Weights of a small transformer language model.
Architecture: learned positions, biases, tied embeddings.
Training: a variant of SOAP for these matrices, 3212 steps.
Each number is 128 + 24 x the weight over its row's rms, rounded and kept within 0 to 255. Layers, rows and columns count from 0. Numbers have three digits each. The size before them is the row's rms in percent of the matrix's.

# q: layer 8 attention query, 192x192, rms 0.161, rows 0-36, columns 96-191
# k: layer 8 attention key, 192x192, rms 0.159, rows 0-36, columns 96-191
# v: layer 8 attention value, 192x192, rms 0.16, rows 0-31, columns 96-191
# o: layer 8 attention output (transposed), 192x192, rms 0.142, rows 0-31, columns 96-191
q0 121:097120069143145098146098130108149133112144166108117138155174127131114142110166112140142152092151094125106152132119109137110104114147166139114156142110136153108126156104143167121140147152139093156110126141159111115150111129075125084102133121121161118148127178135123139123105134132133170122
k0 132:111130097135116071127156081133134154120129125106124136179150105103144142151137129144127078137139174123117136134111085102131128128188158143163129144137105123096154166169108126132149140077103172098110110147116124134117114152099152126079147178118113128129134102107126149103090111138115134138
q1 116:082170137131136104147116165157132101153161134109126101135078181124162142130115101137131151146163133149151108130103158124115146124096170128188115086095119117135087104117131119112121113141110105152155180143138134136154126136158119145075159145134108112155102155121122160169119184110089116128
k1 132:085105142118143153140126122105168115136104136105127096134125122170113094164123128132128118095187133096111116127124136101109166123108122135160143074125139123144134142121134133115110116110078086093158117122106097133158145139154156170118161119153130116119157121134156116153159112120130164130
q2 111:142110166127126123097116135178101160153106188091127121148102134161139162116139102147115136120121096104128139153197126102079150068102137147114121148114149123140124135151087152117125173151107135152132139112158113193130115106109109144104095096122158146163100135139135143138101113163156173127
k2 122:159115124152140102109116124173115132084128124121109096108099112123122134112176132090145124155135138165119142117131098114098125081107151122130132100139109131148152105151115113132102154147150100140144134129147133101125128134117102109121106108158188149139157138134126136138131148162088105140
q3 115:111159123140120119086122127161159144144164143146090133153138116110190124124141143107052112106106149094145118126099132129154129122133148125096101148159134134117115101101128077134177091156083073127093126106106156117099102128082098111136093143155152124169126126134119088100157124116116140127
k3 132:170086123064095131180113164117152124156160115160123127142127165107162122122143144127115147123157133107077170145162109107161134125106184136097112141110144148145108123111150086144169103150126149102113137098117138145115106149061145145145112124143122114136124119145124125101150078098145151113
q4 120:140147112139152096118111147151103105182133136159093136144123125145121098112101166123138128096153154098133135105163143137115093127108151144108102100108148103092114158109074153126185158118125169138161145135151121099120107146123163117147125102060137189129098132110130168136106165105149181125
k4 131:116132157131174148157124165143130117132142144110119126090122128104133125112144150134132099113135172129088160137111147091177107099119161147082179112105077104126150106164120156110109124091109149139140127129148142132126144143125131135132157120159129142135151110116117133128127131137188152118
q5 122:138119134139150171135171154125118126160129147134171146145179147142132130111157129098145134129103106103108097101144136111152130129127126122125098170116103104134134122120118120135126129106122152123109086130157158132122122094111084134079133162107090146118168133120182087144124146117104154130
k5 132:112091130098103164131182125156122143123141192134130165113169118107114160098137143122171151153108114157119096114155145105107141144154120134108102137093136092127129126127132126131086144129128172091114156128135119137124139151088064112138133139118113122127144167107161143130115145121140100171
q6 126:068148129131126160089099135112150110112130163105106109104127122160116119126120141172108192137155128126135122139084131120107157182133145099114115156173119131109092131140151107174091082121130118110155062142180135106148126143101115148131156131116126123099117184108095183091127086102101126128
k6 126:117125127145131126139149132090168100134106165169164161147116123128144145156137142090117151140085064096123097135122137129120100130116118066141108164119157178111138107140151147127140142147148137085142105093157143091136122122149105116119132074089107077144125136068085131138104080143110159132
q7 115:131140110133159134155115082117139105127089114097112143083108088084148091134121091127077124117123131147119089119166164102135147153109145123119149185080115154129167147131164129105149123164115126190092167137111116087118126145136137133141114135099103131125157147152125149134122127082144107125
k7 132:120109174141134114137131152056096137134117164099128095141130126104130135123150098146090135159147180123120137128150153113144130118137134121145158160124127166148135112126155153118108129158084175153146114162137158126103118166132109106149121153127151137113140106119175092133146123073105080184
q8 120:142091151100112207093099124114170131125106089104152125129093113146131118106118158114132204107141155121133079137141110136151123096141119146146160096179137145117116120120125129124123133152068108131111142095154085128155121116120114139135161120162163148116145099102094086164130137133152089123
k8 137:169073186123158141133062140135159142131135120136150137127119153138143129101132140142093167124106095169143090141166080137149116160138112126088116126152140131141124164125120140105101127169123094140133136117167128118161113114151140113146110166150144162086155159129135110071143143108141054135
q9 116:114132129152108108148077156084179156107134189115189087155145151141146129119164104134149076139145112137101134080144146127143129131103077114096145146107119132119136136131127149146136122135136105094141100108134135087111157152084115174141093132091117132135083107141156118088126154125152169105
k9 122:167133119109131110122141119107177144101138148105116136128145113119138152139185130141119135164152148179106146089153118100117177127139115179141113156151093084151149114106130145113184159132119134175134119107101134084145150137095113111144142108154120162123114061105131142099125165172101154133
q10 116:107116148158101129103053118103106098131109127150152091109109129093131128115146107105125181109123130138095081166137137137180137108138183138101129158147133104084129088079155127150111123125116143106131146168154108148095137142131119113103141178139157129154131074121111169107128139135119130118
k10 133:099115116115109105159125158129101117128130108143160106131115133113103141088070144134167161131110147095102093178152116100131187178130110128139129152130137120122142156146179160131090145123124116172147159117147105164090149130113137119134119136161135144168113077126116086132112128116046143111
q11 116:156128130124143123084157161134116090074109103174084122130115142105154119130127112126108136164142101108093119138139120147116115123098137104139091090137125117135132180136115159151140129140114121151124112154134102153163153095130094169074112125139123149116147108106172151133149118126131162098
k11 132:128129087147135115083141128124105129098164113154100172138124085098136136138119157170137085153092132135142080120128153160081099128108127103154137132126124106174126130138191152160131109166132135108112122146143092121121125118164127200121113141128093153105125113156156174107155121182130170116
q12 114:114117137148137151127096109134127079102137151092146113121127129153155185101107133163139137157122091174100125113143156104119127147143123161149166121123155121106100119112123082095127137117167115173133122153139089170100061128145117131089138149101118158113120142150119120153143093125112126136
k12 127:123128108159122127125092122153140081135148109126165155117138122166099116146132138150115085129128109159079100103167135146130078171191147145146159106114165123058101125094150096113112110178087136107170137151128150116122096120159129109116119119104156110139162139129189133119103127119139136126
q13 118:137147100117133120138110135137134177134140128159188103104133076112140131171102102151112134151108099119106155154104119123188122147145131109153154118127106124150108141154115128126115144122162103131184106086114135095112124148126129169119137155080163116116101157118114131123127137120176104169
k13 130:157121070138141121118131126123103120159132146119140110086090111115166116128124106128154152101113109085106146115107140116106142147166174119110135124143134130125113084149127111148120161121121094122130092091084142079124144146151096103087164128143143169136121131161141123159141147153186129120
q14 120:165106132146163076069169158107119126134157135128098117130107133145172134135117124168123127109103155159127117121114102132184133166124092143116127121113168110160149105178115101148116103126112132115124126165120114113149087142149093122140106139086129158134081121039192111150142099138144131117
k14 139:171157150110139100098154117140142158094158160085118104083142122128182088116125120141118142117108097151137160107102085143131139123139141176158101142133145133098118109158146134146136139143163116118133129113128137101119143110103139150163069062113110128107102105123129102179103138095116127194
q15 113:121141130100109112104134137135141113158101081104115140169145161112152149119164158117147077135156151142140110151133182175153077097147157119111122133167181101147145147110117125118141109134164081126155086093119112105108111149100120115161100120129124127107097093113142124142144125100092126103
k15 122:138137112104101153175121149163154133106108120165156121108137117127182127165172093161132083119106126119133123168151122109182140152129149125124146149131159129141138119095125105119136107093090102099108133127123128125132131091117158084141112119102149121126089134083141148108140145116121150081
q16 118:128119127151152142111087132120144113115131160137106104110100163110124120120096108146102075148131109125127150191173123196144147150145128140136118133123132142123162141078130130107097099117113153085126084126135105147126145099160119099171142104128139136084133142146123114133113140179120148127
k16 139:142144129109119164123139143104093156156128137104110120097118107125103087129115127171127109094138127161139133164172133144187152143156111094137140136119119092120102166094132128143156149136109158145133131110117163118123158132138127148115150145141173124097106118164148137096132178129131130150
q17 116:135158158117134113114126173165140151144116123112131142126114133141079139094121087104131154069110118142106140141087113181137133112127103127152160154160095099118135144122087138131143150136117135079129132192097118103145088116133091086131155091119100099171150130111109160140162128135147110114
k17 136:140110133149134097114146161145156196155109147146100126178112090136123121082105141129144129143088125082130135132109115159130129142105126132164139139155120123110111165105127087086120101121155133111112134128116107153126138142159082112106116116132112156155123120095126152118161140121121105116
q18 114:124146102086137162153078133162109141168109128140123096090147129180150100154108171126115129095110164162131158125121126130140104110098153117131126074145117154139121103133103115091127122112171164106136127122156107132102138121094113145127144142130118093105137086151132092100114150084119140123
k18 128:130100126141113137140073124176093123180096145124101131138141092116162111139129131143098154117066147168091137124126117065147089104111127136128071134136137125138079152120142144091101118132141145097183113132115141088100144178129101143103179129157128121137116087138135091102150079119106132088
q19 118:109157164125096118149140112117107120077133130156127123160113088159163154131097177112105145116111124112135117103145120121167118128127136087182103093116105108117162126118110134144123112169109101087142153148137146090127127150147138155129117148129158190155141110155111111158115109098150171103
k19 138:155157135118158140139141131161135135127129140151122108166129121137132189138150114157159116134109105089149140131087078101108120135110165113102117129106112126145128093109106109103122116193148122103170147127159102105130184112142099155092111173138156132100125153140157107140087129114147148093
q20 122:131160136125106140157120143172121183123113125102153111124102116096153102113133124126118140137103107153160130122108152115135142197141127120132092144182105138157110087105105104115091132081142126112142120143120127122124119143130140121160090100130120094106115108132126155131130164115161156068
k20 137:163093121142118114112088089132150131135129114125110158100120130169140114154130157114124071111171125126158096143124140092115167130137139118121158117135091098140172154139147098093089129134120122116109150128104143105128142102152106138124103139131168121142054082130126158126101135143151122096
q21 110:169111075128120166145128145121141127120155113133075121193112123101122103148098095129107124118152121162124134123134134099114128146086144104162117137093115106045137147136136125139090131128115135085130118129134085109107128122137139069195167103172144129079141105139135144133082130153100157158
k21 124:160079158102133153108145122097108114091167127109116113151165166085126108136128116122096127154132113094114221107137140098152128129116095083092102106099145080106132126129151104125110125159143096126103119142166130141126129090181128132158123106093179105137099135126125117112142179127134144136
q22 116:121113115127110157132146112101140164150159106169106140121137078129103092094131134099113174104107150169144118134148115132105112111117139152142159159166119125133100088146123125116136099145118146174112103157142133122140109100129121107114109124168164161104125116110106138154101139156119167149
k22 128:150125152144101118152105098110103172153155100146131146142128146138140098080187180129132135133139125128118141143149124135121086147148099096116127167145134085138143103144118127136125165154098113068104105109138106118125132066166102148128135166145135150125094135121143143148148121106133115167
q23 121:137115176126131098128134105142118149136106152138121110116123127109141113109089158180136199148133145142085137120094168108113110147142083120094118121128143145137105165104144132156139107115154198123076131139072176110158100070080142121101074104144117120143171099127130137107104176148190126115
k23 127:131142141114132111131125104164141146122114127177130089129101083121135125137161116109144137133149101144110102115104118152107136140107109113124142116146099113146138110076121148146134131126134138127095102181095122105110069112146131094139122146174136081095092112165131088108124163085155177104
q24 117:077164108137183105108119143129126151144123120145114153145142143143163097077139158146123131136175133122153138177116118124141146138142137108124118095130104144139121104118146105152124114132169116134159139117121143142152160121184123105130129102137105106153136111126122082138093143097164121136
k24 118:096101103165163165112122127140122122105129166175133101133129063154164127113114134149167136133129125151137122145189122150134133132122130110114187122087155141148126078145143139118105131144156136145165102113091164160112155136098101151121162110134145111087110110130098110132117127164116141101
q25 116:161108143144105130153160114132125132119097118112176110108137109109085109159122177100150115110129126138158180161114141124156131133096164109094149114152140148114125127132165136098114126155144110160119087171136122129138115114131127133139113122097089135111120113086118129117073160141122136137
k25 131:101106094155103107149135135136125144132115137129150100108107170139123127170146152151083143112134085116116133136120194135135136090096107162129105140140118143096117166150101137106101156108143141147133143098149104140146135152147095118140125159177082112127129175121150157127084152132164093117
q26 118:106159138085157116161156141132138097161139158105133169113102161138129148117132145158147107091121106146136118073127139157154153165151137103109155111164114123138139126123102186135072093114135079126117164128138133141133094087124121144100096146114134095102120110170077132127136114141141138155
k26 134:136172107122128098134158122129125084098084153098155149124088119148159132110114131125152133123165119124121119155131151143096100102099117147141127154133118149100133133104084125102121111116097100137162145119166123125112157096145100124082124151141173061101142090134116129110116110154144106140
q27 112:112113107158170142104140116090115166106112133125145116117185125123194130088159123126138150087106135150140139136150102142124162181123159123147064118177190131124111123127125130143108130108134154146169189149129123118127130121130150103108105162124117136103120133130155162113123103122165152109
k27 122:104113105155128153114139152122097165071110161109135122130156133147098085128163156114165120144114132164142115145106147119128123125129089120141082104130167121151108130136154088116082141079110110148135179136136128162145141191095160101115102138119192137104138092118123149115145065126179148132
q28 111:106082143086158135133125114148151108179091159127128133114137144093127130128099148110158125134113136112178135153122131127177177151140164124130139147111170113171116175114154110106191134142145155150153138189135133112158108103152149131115127110100141153103141130137093139159130109127146133126
k28 130:099127106136166090123123105134137099150143150129160183128127096096145088123120127114134110149125111113147136137150119178151123130141146097153163087125132141183084123131105130098126130135097157085167168126111096182107134131106121111120116094177127123134150103111141126155126173119136123135
q29 113:138113150115109142099099117107129129125131102111104130141109151125134115187144177133151148159126115094136144131120166156111110121191127106114126130110078137142138150152149141127100139143165103146119161122158132169118111133113114129130099097130094171136160118091133110141131171090095135145
k29 129:066123087104114155156114131135125141136072147170114104159168129151157149169066131086138124065162123119138098133122101133147094089157150146110113118098124135122149101108139128121135137159143133162148137138102128117123103100114132132127123118104103148108122100091149108132152161091120113158
q30 116:190140150115102126152118102118146141118093108114106143106178116142152112133104148167113112149110127132129124123165149117139147148110092152138147094123139123098136118129087136151106134149106158153150135107122121126137160143162125194154076118140148110126132171147107114146156134121118165094
k30 131:176147090140097118116146141085099142121086129121132112139185136153168123121081155172114102142095130107136101136122113131148148114118126111081140138113107123114102094107100122113103116120082102134128133100173108110126155134138161131104108137134107128094146123085086150164163138133135145167
q31 113:102137168153129114164100146120165149102117145131129190137149159114119105107125118101146119134141171141155147130141095150121134143121130161145094158175098170147098108115137119154161158138142180152156132107153105118130066131165147115071127165136163129133138130117100101104132168153121126069
k31 126:126119152137149091173096176138146131123132156119112155135125121092157114105169175157112158145168160138096096151130096104126127112144110105136159107127111132158159132115107105152113186137141141100155151121154042100134130149114104119108148099149141092126115142098071151147172104163112141118
v0 115:132169110137152147154155133145160143150131172156119126131150136112107078135103102124109105117096114087173095122098113150105115145133139133130151131136122146116132115135105127121123107169096088097130204151138135148111113177093132114141165158143143127082133142121151132113124152141111130094
o0 129:082123150113164096123076134132143170114138089134147141112113071140143161093120123144074161118147093173107149158160192155125172136142161110108163123129165118148112098113103105121133130096155120131158108150122080091165105121111139110088111121100122132090117093108120125129136143122143170160
v1 120:134151117125139176149161090133110113140125171119097146132124074094152126142164149113109093134152126091183116140128153152133126092190130119092128138137150115147119118153150096141139151109121124135061122149118128167146153173157111113154095136145145149155118158122164109131153140124087112100
o1 133:093140106122090114085185137173117137134144105120135139159125121136092138128126128111163108116103130148079166068142110098118123141082108110150105133105129132147142133160162154106109097181147127112138147095167125123124113106130141111145160116117097139090107120080116136131111113141161149126
v2 115:148163137169146130128120165159164130128090093125098119130153127094120080159102148136163136156165159141168112119103120115117139124146137135123123147099112139115138149120133145155136140139130119150081120090133154141151158104093120155127144124075110136102163116106132149153108125156142125159
o2 126:151120091140103130129132126126118058149186132083103174104140112140105160083152094114139133116149113160173101106137118148105129131102141119140138083111110141148120132123136175136139150131154154145124155132111098152115153121128107123115141143129128152127105135097128137135114117090106109112
v3 120:119078101126103131143134094112120128087108085130108122117091125141156124141063140105149136156136146097130171106128122119109125107132115142119117121114122137157158143127123138112123106094146141063116112141171112148078119132142122143146128147110181116185164135085114084167125128135152157062
o3 130:104132110103104170118126165131121161153149147108152148148110120146164089119130135114107111133129142104068146149198137134112119092105116106117142130115139132146114097130123139141108129033107139156134151186100109114126116099164129127190122125172094120128132152140130122121146109142130080128
v4 108:095092116158150106123144151131117154116133126138138140144111110128147106070134156110135138143138143111189113105129138103114106083144164155134156073088094160128090125109137122134151122115141121134120147131145109116169103102090097153125143134108143120128145129115086129168115154101108147131
o4 119:130127138061107132114115179123136139124122123126073109096114175120149113116102123102107110113158128141124086147124146132146117144150127124142149155155180149119161110116119136115131138150178156128074126125115172142134113142154130097098136159153152136137073136155131147156149130124195124174
v5 127:165123110140075146155151119122072116130131127117126119099132118151133121132171114136148107129179134141140156177096095105128118127139121120139103169123149100146147107152089134084138148129117125182095136192098103186130139125117099157157147103128144114122150110128141118150138092139080123107
o5 138:094176140109117125057159130164085113098151137143125119153158147131076146112129127133135138104150100129088121127112127159151149175153073127108140159136144114167113143150179166135078162114111127127159107106119092140177160122107126165114130146123097109096158144136114104059149138160089145105
v6 128:141151120120088105149102195147126101093123157123137174115155150114176149154102164167159095123126116105122115159055135121095111132155139153124133161118118129060094150180144131094146151129156115136102145101116147141129116150108172134105107150135161158118116096101135129142128157139133103101
o6 136:120101143137144118097134142129126087114173111142116139136159088117101110093127117167155127128123111122130146143204135132137148120112158138121115136147140145112116119119111104149128137116160155135123153112157099103194105132129133112141173103105098140118121134103149146105145090130139156132
v7 124:125110119130124123150148121163120108136155124136112162142106121147120133146128120193142141116120127081168091145093106107176136101120138156145203107142110131142098151135135125103120128156128138174098118152136130130136111148114137110084130125119171150117115119124138172135109085123124148170
o7 129:090146101142140121106128141110118124094161150130115138161119096112126110056109135151087117121137133151120105115122133085138171088087137164120087140121169195105126158126118153164110157146151112102116115100142107122109129144119114162121147129102135140133059117105141120112114161141147126143
v8 122:154150141228115152159122135128107120141120134136134062127125117138103125153101106125153141097120109151116101093134093103127108122174099111161161071151195140119149119112131120114131123115083101095084122122092133146175121154119116142083094121137140155127113089124120170146148134058150142143
o8 132:074093101083118134166121151128155164099108157124132120099106123183126110142091086113121148111137148113135157143101118143106124120145113129083087117113133119127144126119156107103105122130104152140142119088112136114113152142107178136118124132145082137087120113123142121161139146129161139098
v9 117:106149118110139150150135139121142093091133136149081097164118105140163112112141151102107102110158079112159132129155147127107179134179121152140081121121113058113149130133138118096154114098153132167099130125125091174135131124138143154129098114163134146140189130122120126111150134141148102140
o9 139:113115122072141076073154128132109176149139128135099130125114136089175151090137138138175106118103132160112098149125128074135089107127120101128170124140139099123126126145089126124134155126108126135134119101137162106155091138134159103123118121104133118166124119106153110079116099079088137095
v10 118:148168108154135120155131117153122113113139123098130111129160158160143118117137122150142187105139103114112151106110134121170137113132132135089118134138112141183104141164186088130134107095149107161128152146125124075102097123145097097155114143127126161144126171127116117134172139129098114075
o10 135:154109175128101165139157098186127150106151093105060104110117150118159164133116101130119143123140122141111113127137164128141130138096171121125117135109108145157166101073110173109166135110178128126147129138148150167112159136150140148132143106146150132137126108109163102148089110126124170102
v11 135:158082135148119158140114141098131169137133165129141113126146144139104152157132125094176126109126151126112163104105122140128167135145112067145137089167149124143141161159111149094116128141127132090129141136113155142110134102104110117106146094149121137145108125101136130141070122098092121146
o11 143:134176119125134154115150148134169149077104117132148121116092117161185130135076118122166137110112154102110149136139159117101129158126182095098142138097154078136118099132178116123097151122135102058126159066121128132128117128115135084131063124152128130120131164136112099086127125131167149123
v12 116:124125090184153155082112110114128117182162081121138177145115151158093119098186127159148130150117111148108123136164164149167093059118145121102144119143154129139158142125167113138154122145160114102123164111101117133131137120140115095121149140103159116134165112108114091120142100120138141149
o12 124:124154182138164115104150135134116145152120091128137106149161125125105124124143120116095118126142128096189124111127127117124101130099131135166176148128098116181142120144159103132140146141102175108145124122155142089137139150111152107113119080151104141133117143114120117120117155096131102150
v13 116:122141148144122146151125147125117121110117080148091154129133131110122092122164111103127118108126128094133156122152090108140107142112158149125142082131128125137124149127066132158101144137152140117099124153114106114103141065130139146114097115083122127132140103105124095178200128116136104135
o13 126:122098126110128183127122128127142135138138129137151108168166127104156121133123138160092132129140184122120127094135165138153136105124139053150118161133153102117151136110127098143088094150126124142136166142126109125152153135144108089170116148114160167150109166111103117127125126133109138113
v14 122:126169112139102103150150127091137134129135121088151135146146127084126129136099140133111145117116119095160132171117148151128124121134161167131133139096146114118146145123105105129117136154149086117125114141146157148138122103109134133125117175114160162142163129110170163170142133118144084124
o14 125:117114087102098115083127137158140139114140138162119082117123148146097111081106126123149155109129147170152129120134098123122142113119147144122136150147111147101146087122135162119108133109157131119129116140129132114176146134184117116155139110070134143158131105143114133114121111115126129127
v15 116:122130117099116094108116110158120093164137132135137134110167120106130177104121152133154180149123162126165116051140149147103144150107146112128129130097136134105126143191172092133121117140100140140120115151139152135160186069120115114173124122183124149114096108157114133126095154151137147133
o15 127:134205115113119142132131145119133115168138132100118098134162168129166117123118118136126112128137119104122152151140178127115139115130171134110130169106083071140097125073138138163123135147147134200110099140089102139094112123131134114152115124127162162103127144174136136133115138172125081094
v16 124:119121098096157135114115153167161105148156148100139127127154118154106116130116160109147098139150113124110082085135135127124123117131124147131175104120155134089148112130129117124142122131124126134093125114136123143081142129135106113139127142150162125096082120092108160198172119131166105117
o16 140:107137128143138122102124116113140125166116172098081132126124159088112118140119147159147099129107122135140159127158147150110095134115138094153156087172157127080114140142125115116155162149180097163128177137108074120127113136108137129102112144155120092159079129104108103138118118141144138117
v17 126:090146111156157111090111142102136140125120129099143132141135093133100116154142131122135096102090160116145137142133129084125221127113095122116119117116105112106156157155105134133111134130130158145123109104094114086105151119139187162115082137101133111112139106151166131119140087157138108099
o17 131:137101145139111117137194105160139136154110113134132171105192114123147155129125151058121075140094141096123131149139139140131146102097132136114131119111135083145156129190100152088123151149108107115148109137124143139167112147110093095125126140127118134128154122166127106113094107132135170094
v18 120:144168091146150129168093133087102136124165122156113093127127108075153097120158076135139157144149109135139118156090162174173122119158140136131151082135132111128124111171127124099107105140138143089176152118159099124158116165130143145151091092121113115155136082137072126134128131125159137116
o18 140:135130096114135170154167175188127156121130132135107175127109106159123125134150144095129150112143154102099127108086108102119131147176119124118115136095165122110156101114117122104125141116136134164111131163100113129116125139119121131135167145144143116149155129150120153134129110121111154138
v19 115:155127136128111154141137071119141089125127088147100127133116133141132123126135121090166106108089076108159136172133169101133123172124158136142112127153089121132059102154124142133174134141125124119120106077112110116144135118146151153160120085127179173111140151139100109148127122090147137128
o19 140:175178162128113141168125147146126172103108137135124108159104142124108101114103104132124091156131122088091128107113115132140111084120139099165131130131172162191118134101154136118099100101124130089100142116125113124151091105152090118146148120129122121097170091105082089091108123131151174139
v20 113:138144173148124123166181152140122122133148140131174149134102104123144175152113171099111173113126096139133104126122103131163094142148147123152112132096103138123133164109109104107135101098126085117149097122089168101135125105146121148175113121141142146143175137083108130131167135183146158146
o20 135:130083116097107128089068108143093137158106137162079135136147115108133121142134105180167114123118102117156100095158145097174126131146127129163120129130127157123144111118117129078094129156111133121143132100152133104115131131103121118162150086122145150127079130155155086179146139119122103130
v21 127:131189120117146137083133130094118122120107114130134148125158161160111144123100112152124162135141138128139122058144107101114164170114133169153107106151180138142058139136126088109140122095161114140148148093147130158140136158112140121144123145164118115124078129099117090113133152170113188156
o21 135:102156127164140133119109120103124167160131130099081159123119142133129139182104153125105107119116128134119164199098127120101172054151129130139128145123088112127132117120069085095154167089134124118164117148118121151125134132143140184140127119125109130101112125141138116119114098129123127115
v22 119:128156101140142155122152062137166167119163158113124136149117089124103098153121154102132122152124125135131158134166104151138095153103084100120131108139115158086150166102097122144136085158120108172136194115137135105131149064109099152124131114164129086174137142105118136095105164092120151109
o22 133:037166127138108143079149127147151134154079106137155135098068155133167113085106110127126153107118131167098138121107118144147127111170133104116191145110085130142121144133143086115153072139114138125115132097168111097121128144156154096153089142103168109092155151146158133137117094117135101122
v23 117:118167102115144130106092121141168122108154112091152157166111136122102124096137156096166133104115142138153124129125143116177122076145141123130136178148144094110120112132148164163110127127130135091125068159129145131139134103115127165157148141097148135132126137172130124124148151122112101148
o23 128:147144144130194143154103157103114146124141111117130136148150122141152123143087147113144142137141170109172137086079098087137136100181127113160158084113118111126078106095178153107124135150115166147156121100131121137146076144148124112092126128163117135140129152147132069118121125127149097152
v24 119:130148093086134153141166140143088128131163097077146147156128124132111117161139114153124095105098130099142123134128089131094104118102142156068115132103147137116151117106167178094090111136122141147130134182129124158150097155133172127160168091137127130147148152116071122111147129112119120128
o24 127:133135100114117118143102142127156126135127188145138133102161061145093135147167121120145141133102150136135112140139120128143160130108149114115148138142136116098081144139114093117115107137154086083105104142171133103131188166139135119169134158131147143164119056135155119150132121116139139123
v25 123:144158088159163109176136077108121106096126129125114118141152104144101118108105134124141098111143067089120101147110118144102109111117125112053100120149171169108093181119101135066155125101111126104142096096107110115092144115124146130135113141123151150074167129123092130145129133155141113108
o25 134:150102152065128141100091146117148146156139173093128069107122085148118128148147079113113146111122147114127118182102104121148144126135134133159099121103122154153137091160160100143159084150150110169102123150124110106151151117098136135154134110127117166170115120102121149143150123133126157168
v26 118:141103128182132137124128141087149136148140133110100153097094135158150103103189130098122128123121147105132163113113142112117090134171139134145071122111119132125121135133124138122125069101106118145144118170109067126142121141145078115110135162098144112146083099150138139129120165136071131150
o26 126:095147123127149148113121158154113119126112160151156092155174168118122129178126129122143120170111152138133190120101139076139131182132157163127154111128165135116209162112088141146144104115110136158156132081093114111151122133155106144115120145154093155148136126170106082164135119113113152131
v27 130:096144128100105130125133182149157110134097110147122157157160094138129087151133130143100141163106088125132078196117105115130131146153140182137128136093084155091136111142125119095137111111152155135059117115158133127157148150117189085130116153150132136107127155150151148160112123140114129141
o27 136:157123132062178088142104099135167107132161131124107129124112111152088134137092125105099117174123149151099115123115162150158111111062137148138086168154191093130149112119110159149133131131111112166179157129133134139162119124107120141139128096146135174100184095108163143160126116159129121163
v28 124:110124165130141160122125127101098124151148100118135150125085122131094103132154105162142125140127155108099172119071119154117155110134149113133135100167154137089147107079148123142150124127124088099150141159134117083117106111137163141134125121118102165090150101118129102127166150119110143168
o28 140:118107138161063137144115100147097142131128112162098142135164123137126109117198122118151123121105139080124118115112108106100145154126107125128135144147138111119117091165138147170161115101130154103158167113075123147112138140115154100166096140112115159162134138156155075130107096167099111141
v29 130:120136138127080129121105140133140134123137132126117140117121115155116192128125126123097112104128137100133148157148127136125094111120166166139130108108132068140104134131125120145134154131117153128152121165137146092132162114138132130180122168146132083155069143140112122133107141105114135137
o29 132:118182133127194147088113145146148166124150127161148111091137125144119095094103138146144113151156112138108135142177120163115096137112127112144116132125127153059122174131117157161144126108141140117171097134084145116113127109127133122110164125134189146141150132125121117201136088087149107096
v30 129:114099107103137129132129150131100087094156114125129136120143100131158112169172083113094097056097137117168116123135117067116159142110114115156138113116149130159107121171099178159117114122152141068109100134139151150122132112096120122106121150110156132185133141113127100150097154111139149115
o30 136:149164117134123110111113112135173101143114173129097113109149113143109112095075141128131112107105137129112089119125094149162129177097119097127139123099131135079149084165076117122103100131114130139120113094124112128134085129120113120153136123155170138125129098110170183103135128087146111146
v31 124:105032164126122130130116125114147131089132115098142129124125122139128131127138137123166108127099110129129114166115138162155116112133114087106177136139119128108060112153117143137167119124128097164096164103127114087114154124093096121084198122103103132121114115158159099124142179144153112087
o31 135:109132115160172144121129096152158105133092102152115102108081132147125148106116082156149115137133120093151121132115149082081124147106143157105117104127109120126125105129113142114138172122147120109135144127130139125102149099087104130152131137141166145167124160127126184141150084143097141121
q32 097:130147097119163135089149115128101160106096133118105102137095105162170168154130172126109127101135099135121121141168151163143158135130178121074122150085139115113142113192133124164152162142165091129096121129125049089151101108131144115133138162157140135118127134144103137112159106119138096113
k32 094:168136130114163159095093113133119130139098148070140131146108107109144170137108134104098102116097099150139128135140095110139107144096126104088097152108083130131139115124084113139158197134142120181127108143112085136091129136095113144136135129146116121136138122141145152119158128113108139156
q33 100:160140157143132141142161098129142162161135091085124104121140105135122158162143118093172139073104149104144141148150134132129108130132120146123133107131147105173148089125108138094136122104147117116136135107134100127104143146139107135142137106102143187116143132107095147168096119132074126130
k33 097:084162177134120126116170111130115143114133093154130114117123121140146131101113116155176109111108157107153178145152105174110142105147126158090123119182133134138157117117125128113096128125114144124129115138117110106114151136169121147120132113138132206126149170129107123140091126100100123142
q34 098:140115170116115093138102144115168140126196105124164099164145166095168142176189092129128125122155147105128117116160124113114130135109125089149141100154130141103133124150176133127129091098150085163137097144143094156101096144117138101160131112091102105137136112129140117141125119137113134114
k34 095:151120135098152136149112136131184110103165117156137123175110144140153123109165123129142135130134167098122088119065089110128119087139124135127113110125128158145124124180143111151100131111110069122114131149178079142119152122098145134152135097135103119162135154129110122090118157149115141155
q35 101:144103132122163147108114147139113105109162155166129124142095160162124136134091183122106128131120082140109155148088134133145164116174177096122155126076169150123119140126142142129116139141120172140135139092088108150140105104102153076165076126108126148149117194111139123091107144110124137146
k35 096:149118136145137160142106155171132162127166109140121113109147135144144107125112096127105158118134092185113137120144138154098149101177137114122161100061115111143102130119175110120146109129147118140161080107121120190155146077124121115143093133149138156155141122077123095136131146110124107097
q36 094:111128104141135142166148165146091141138137154140116145121148163116110133114114099117093141104141110136118156157132096138144158136134130145137120182113103117165072120081120126127140089082068089105105117152100163094177129134115118132083112151148134133114136142141052119118099169128130131077
k36 088:137096085104150124145139155175092121084173162058106128101127100109111109097099121138117137120134128117132143119119097118173110119104107092140121128124143154127131110120150150121167113105115122118160112125133128137139064176173146136141123207103117162120114127128141122111113168165133125103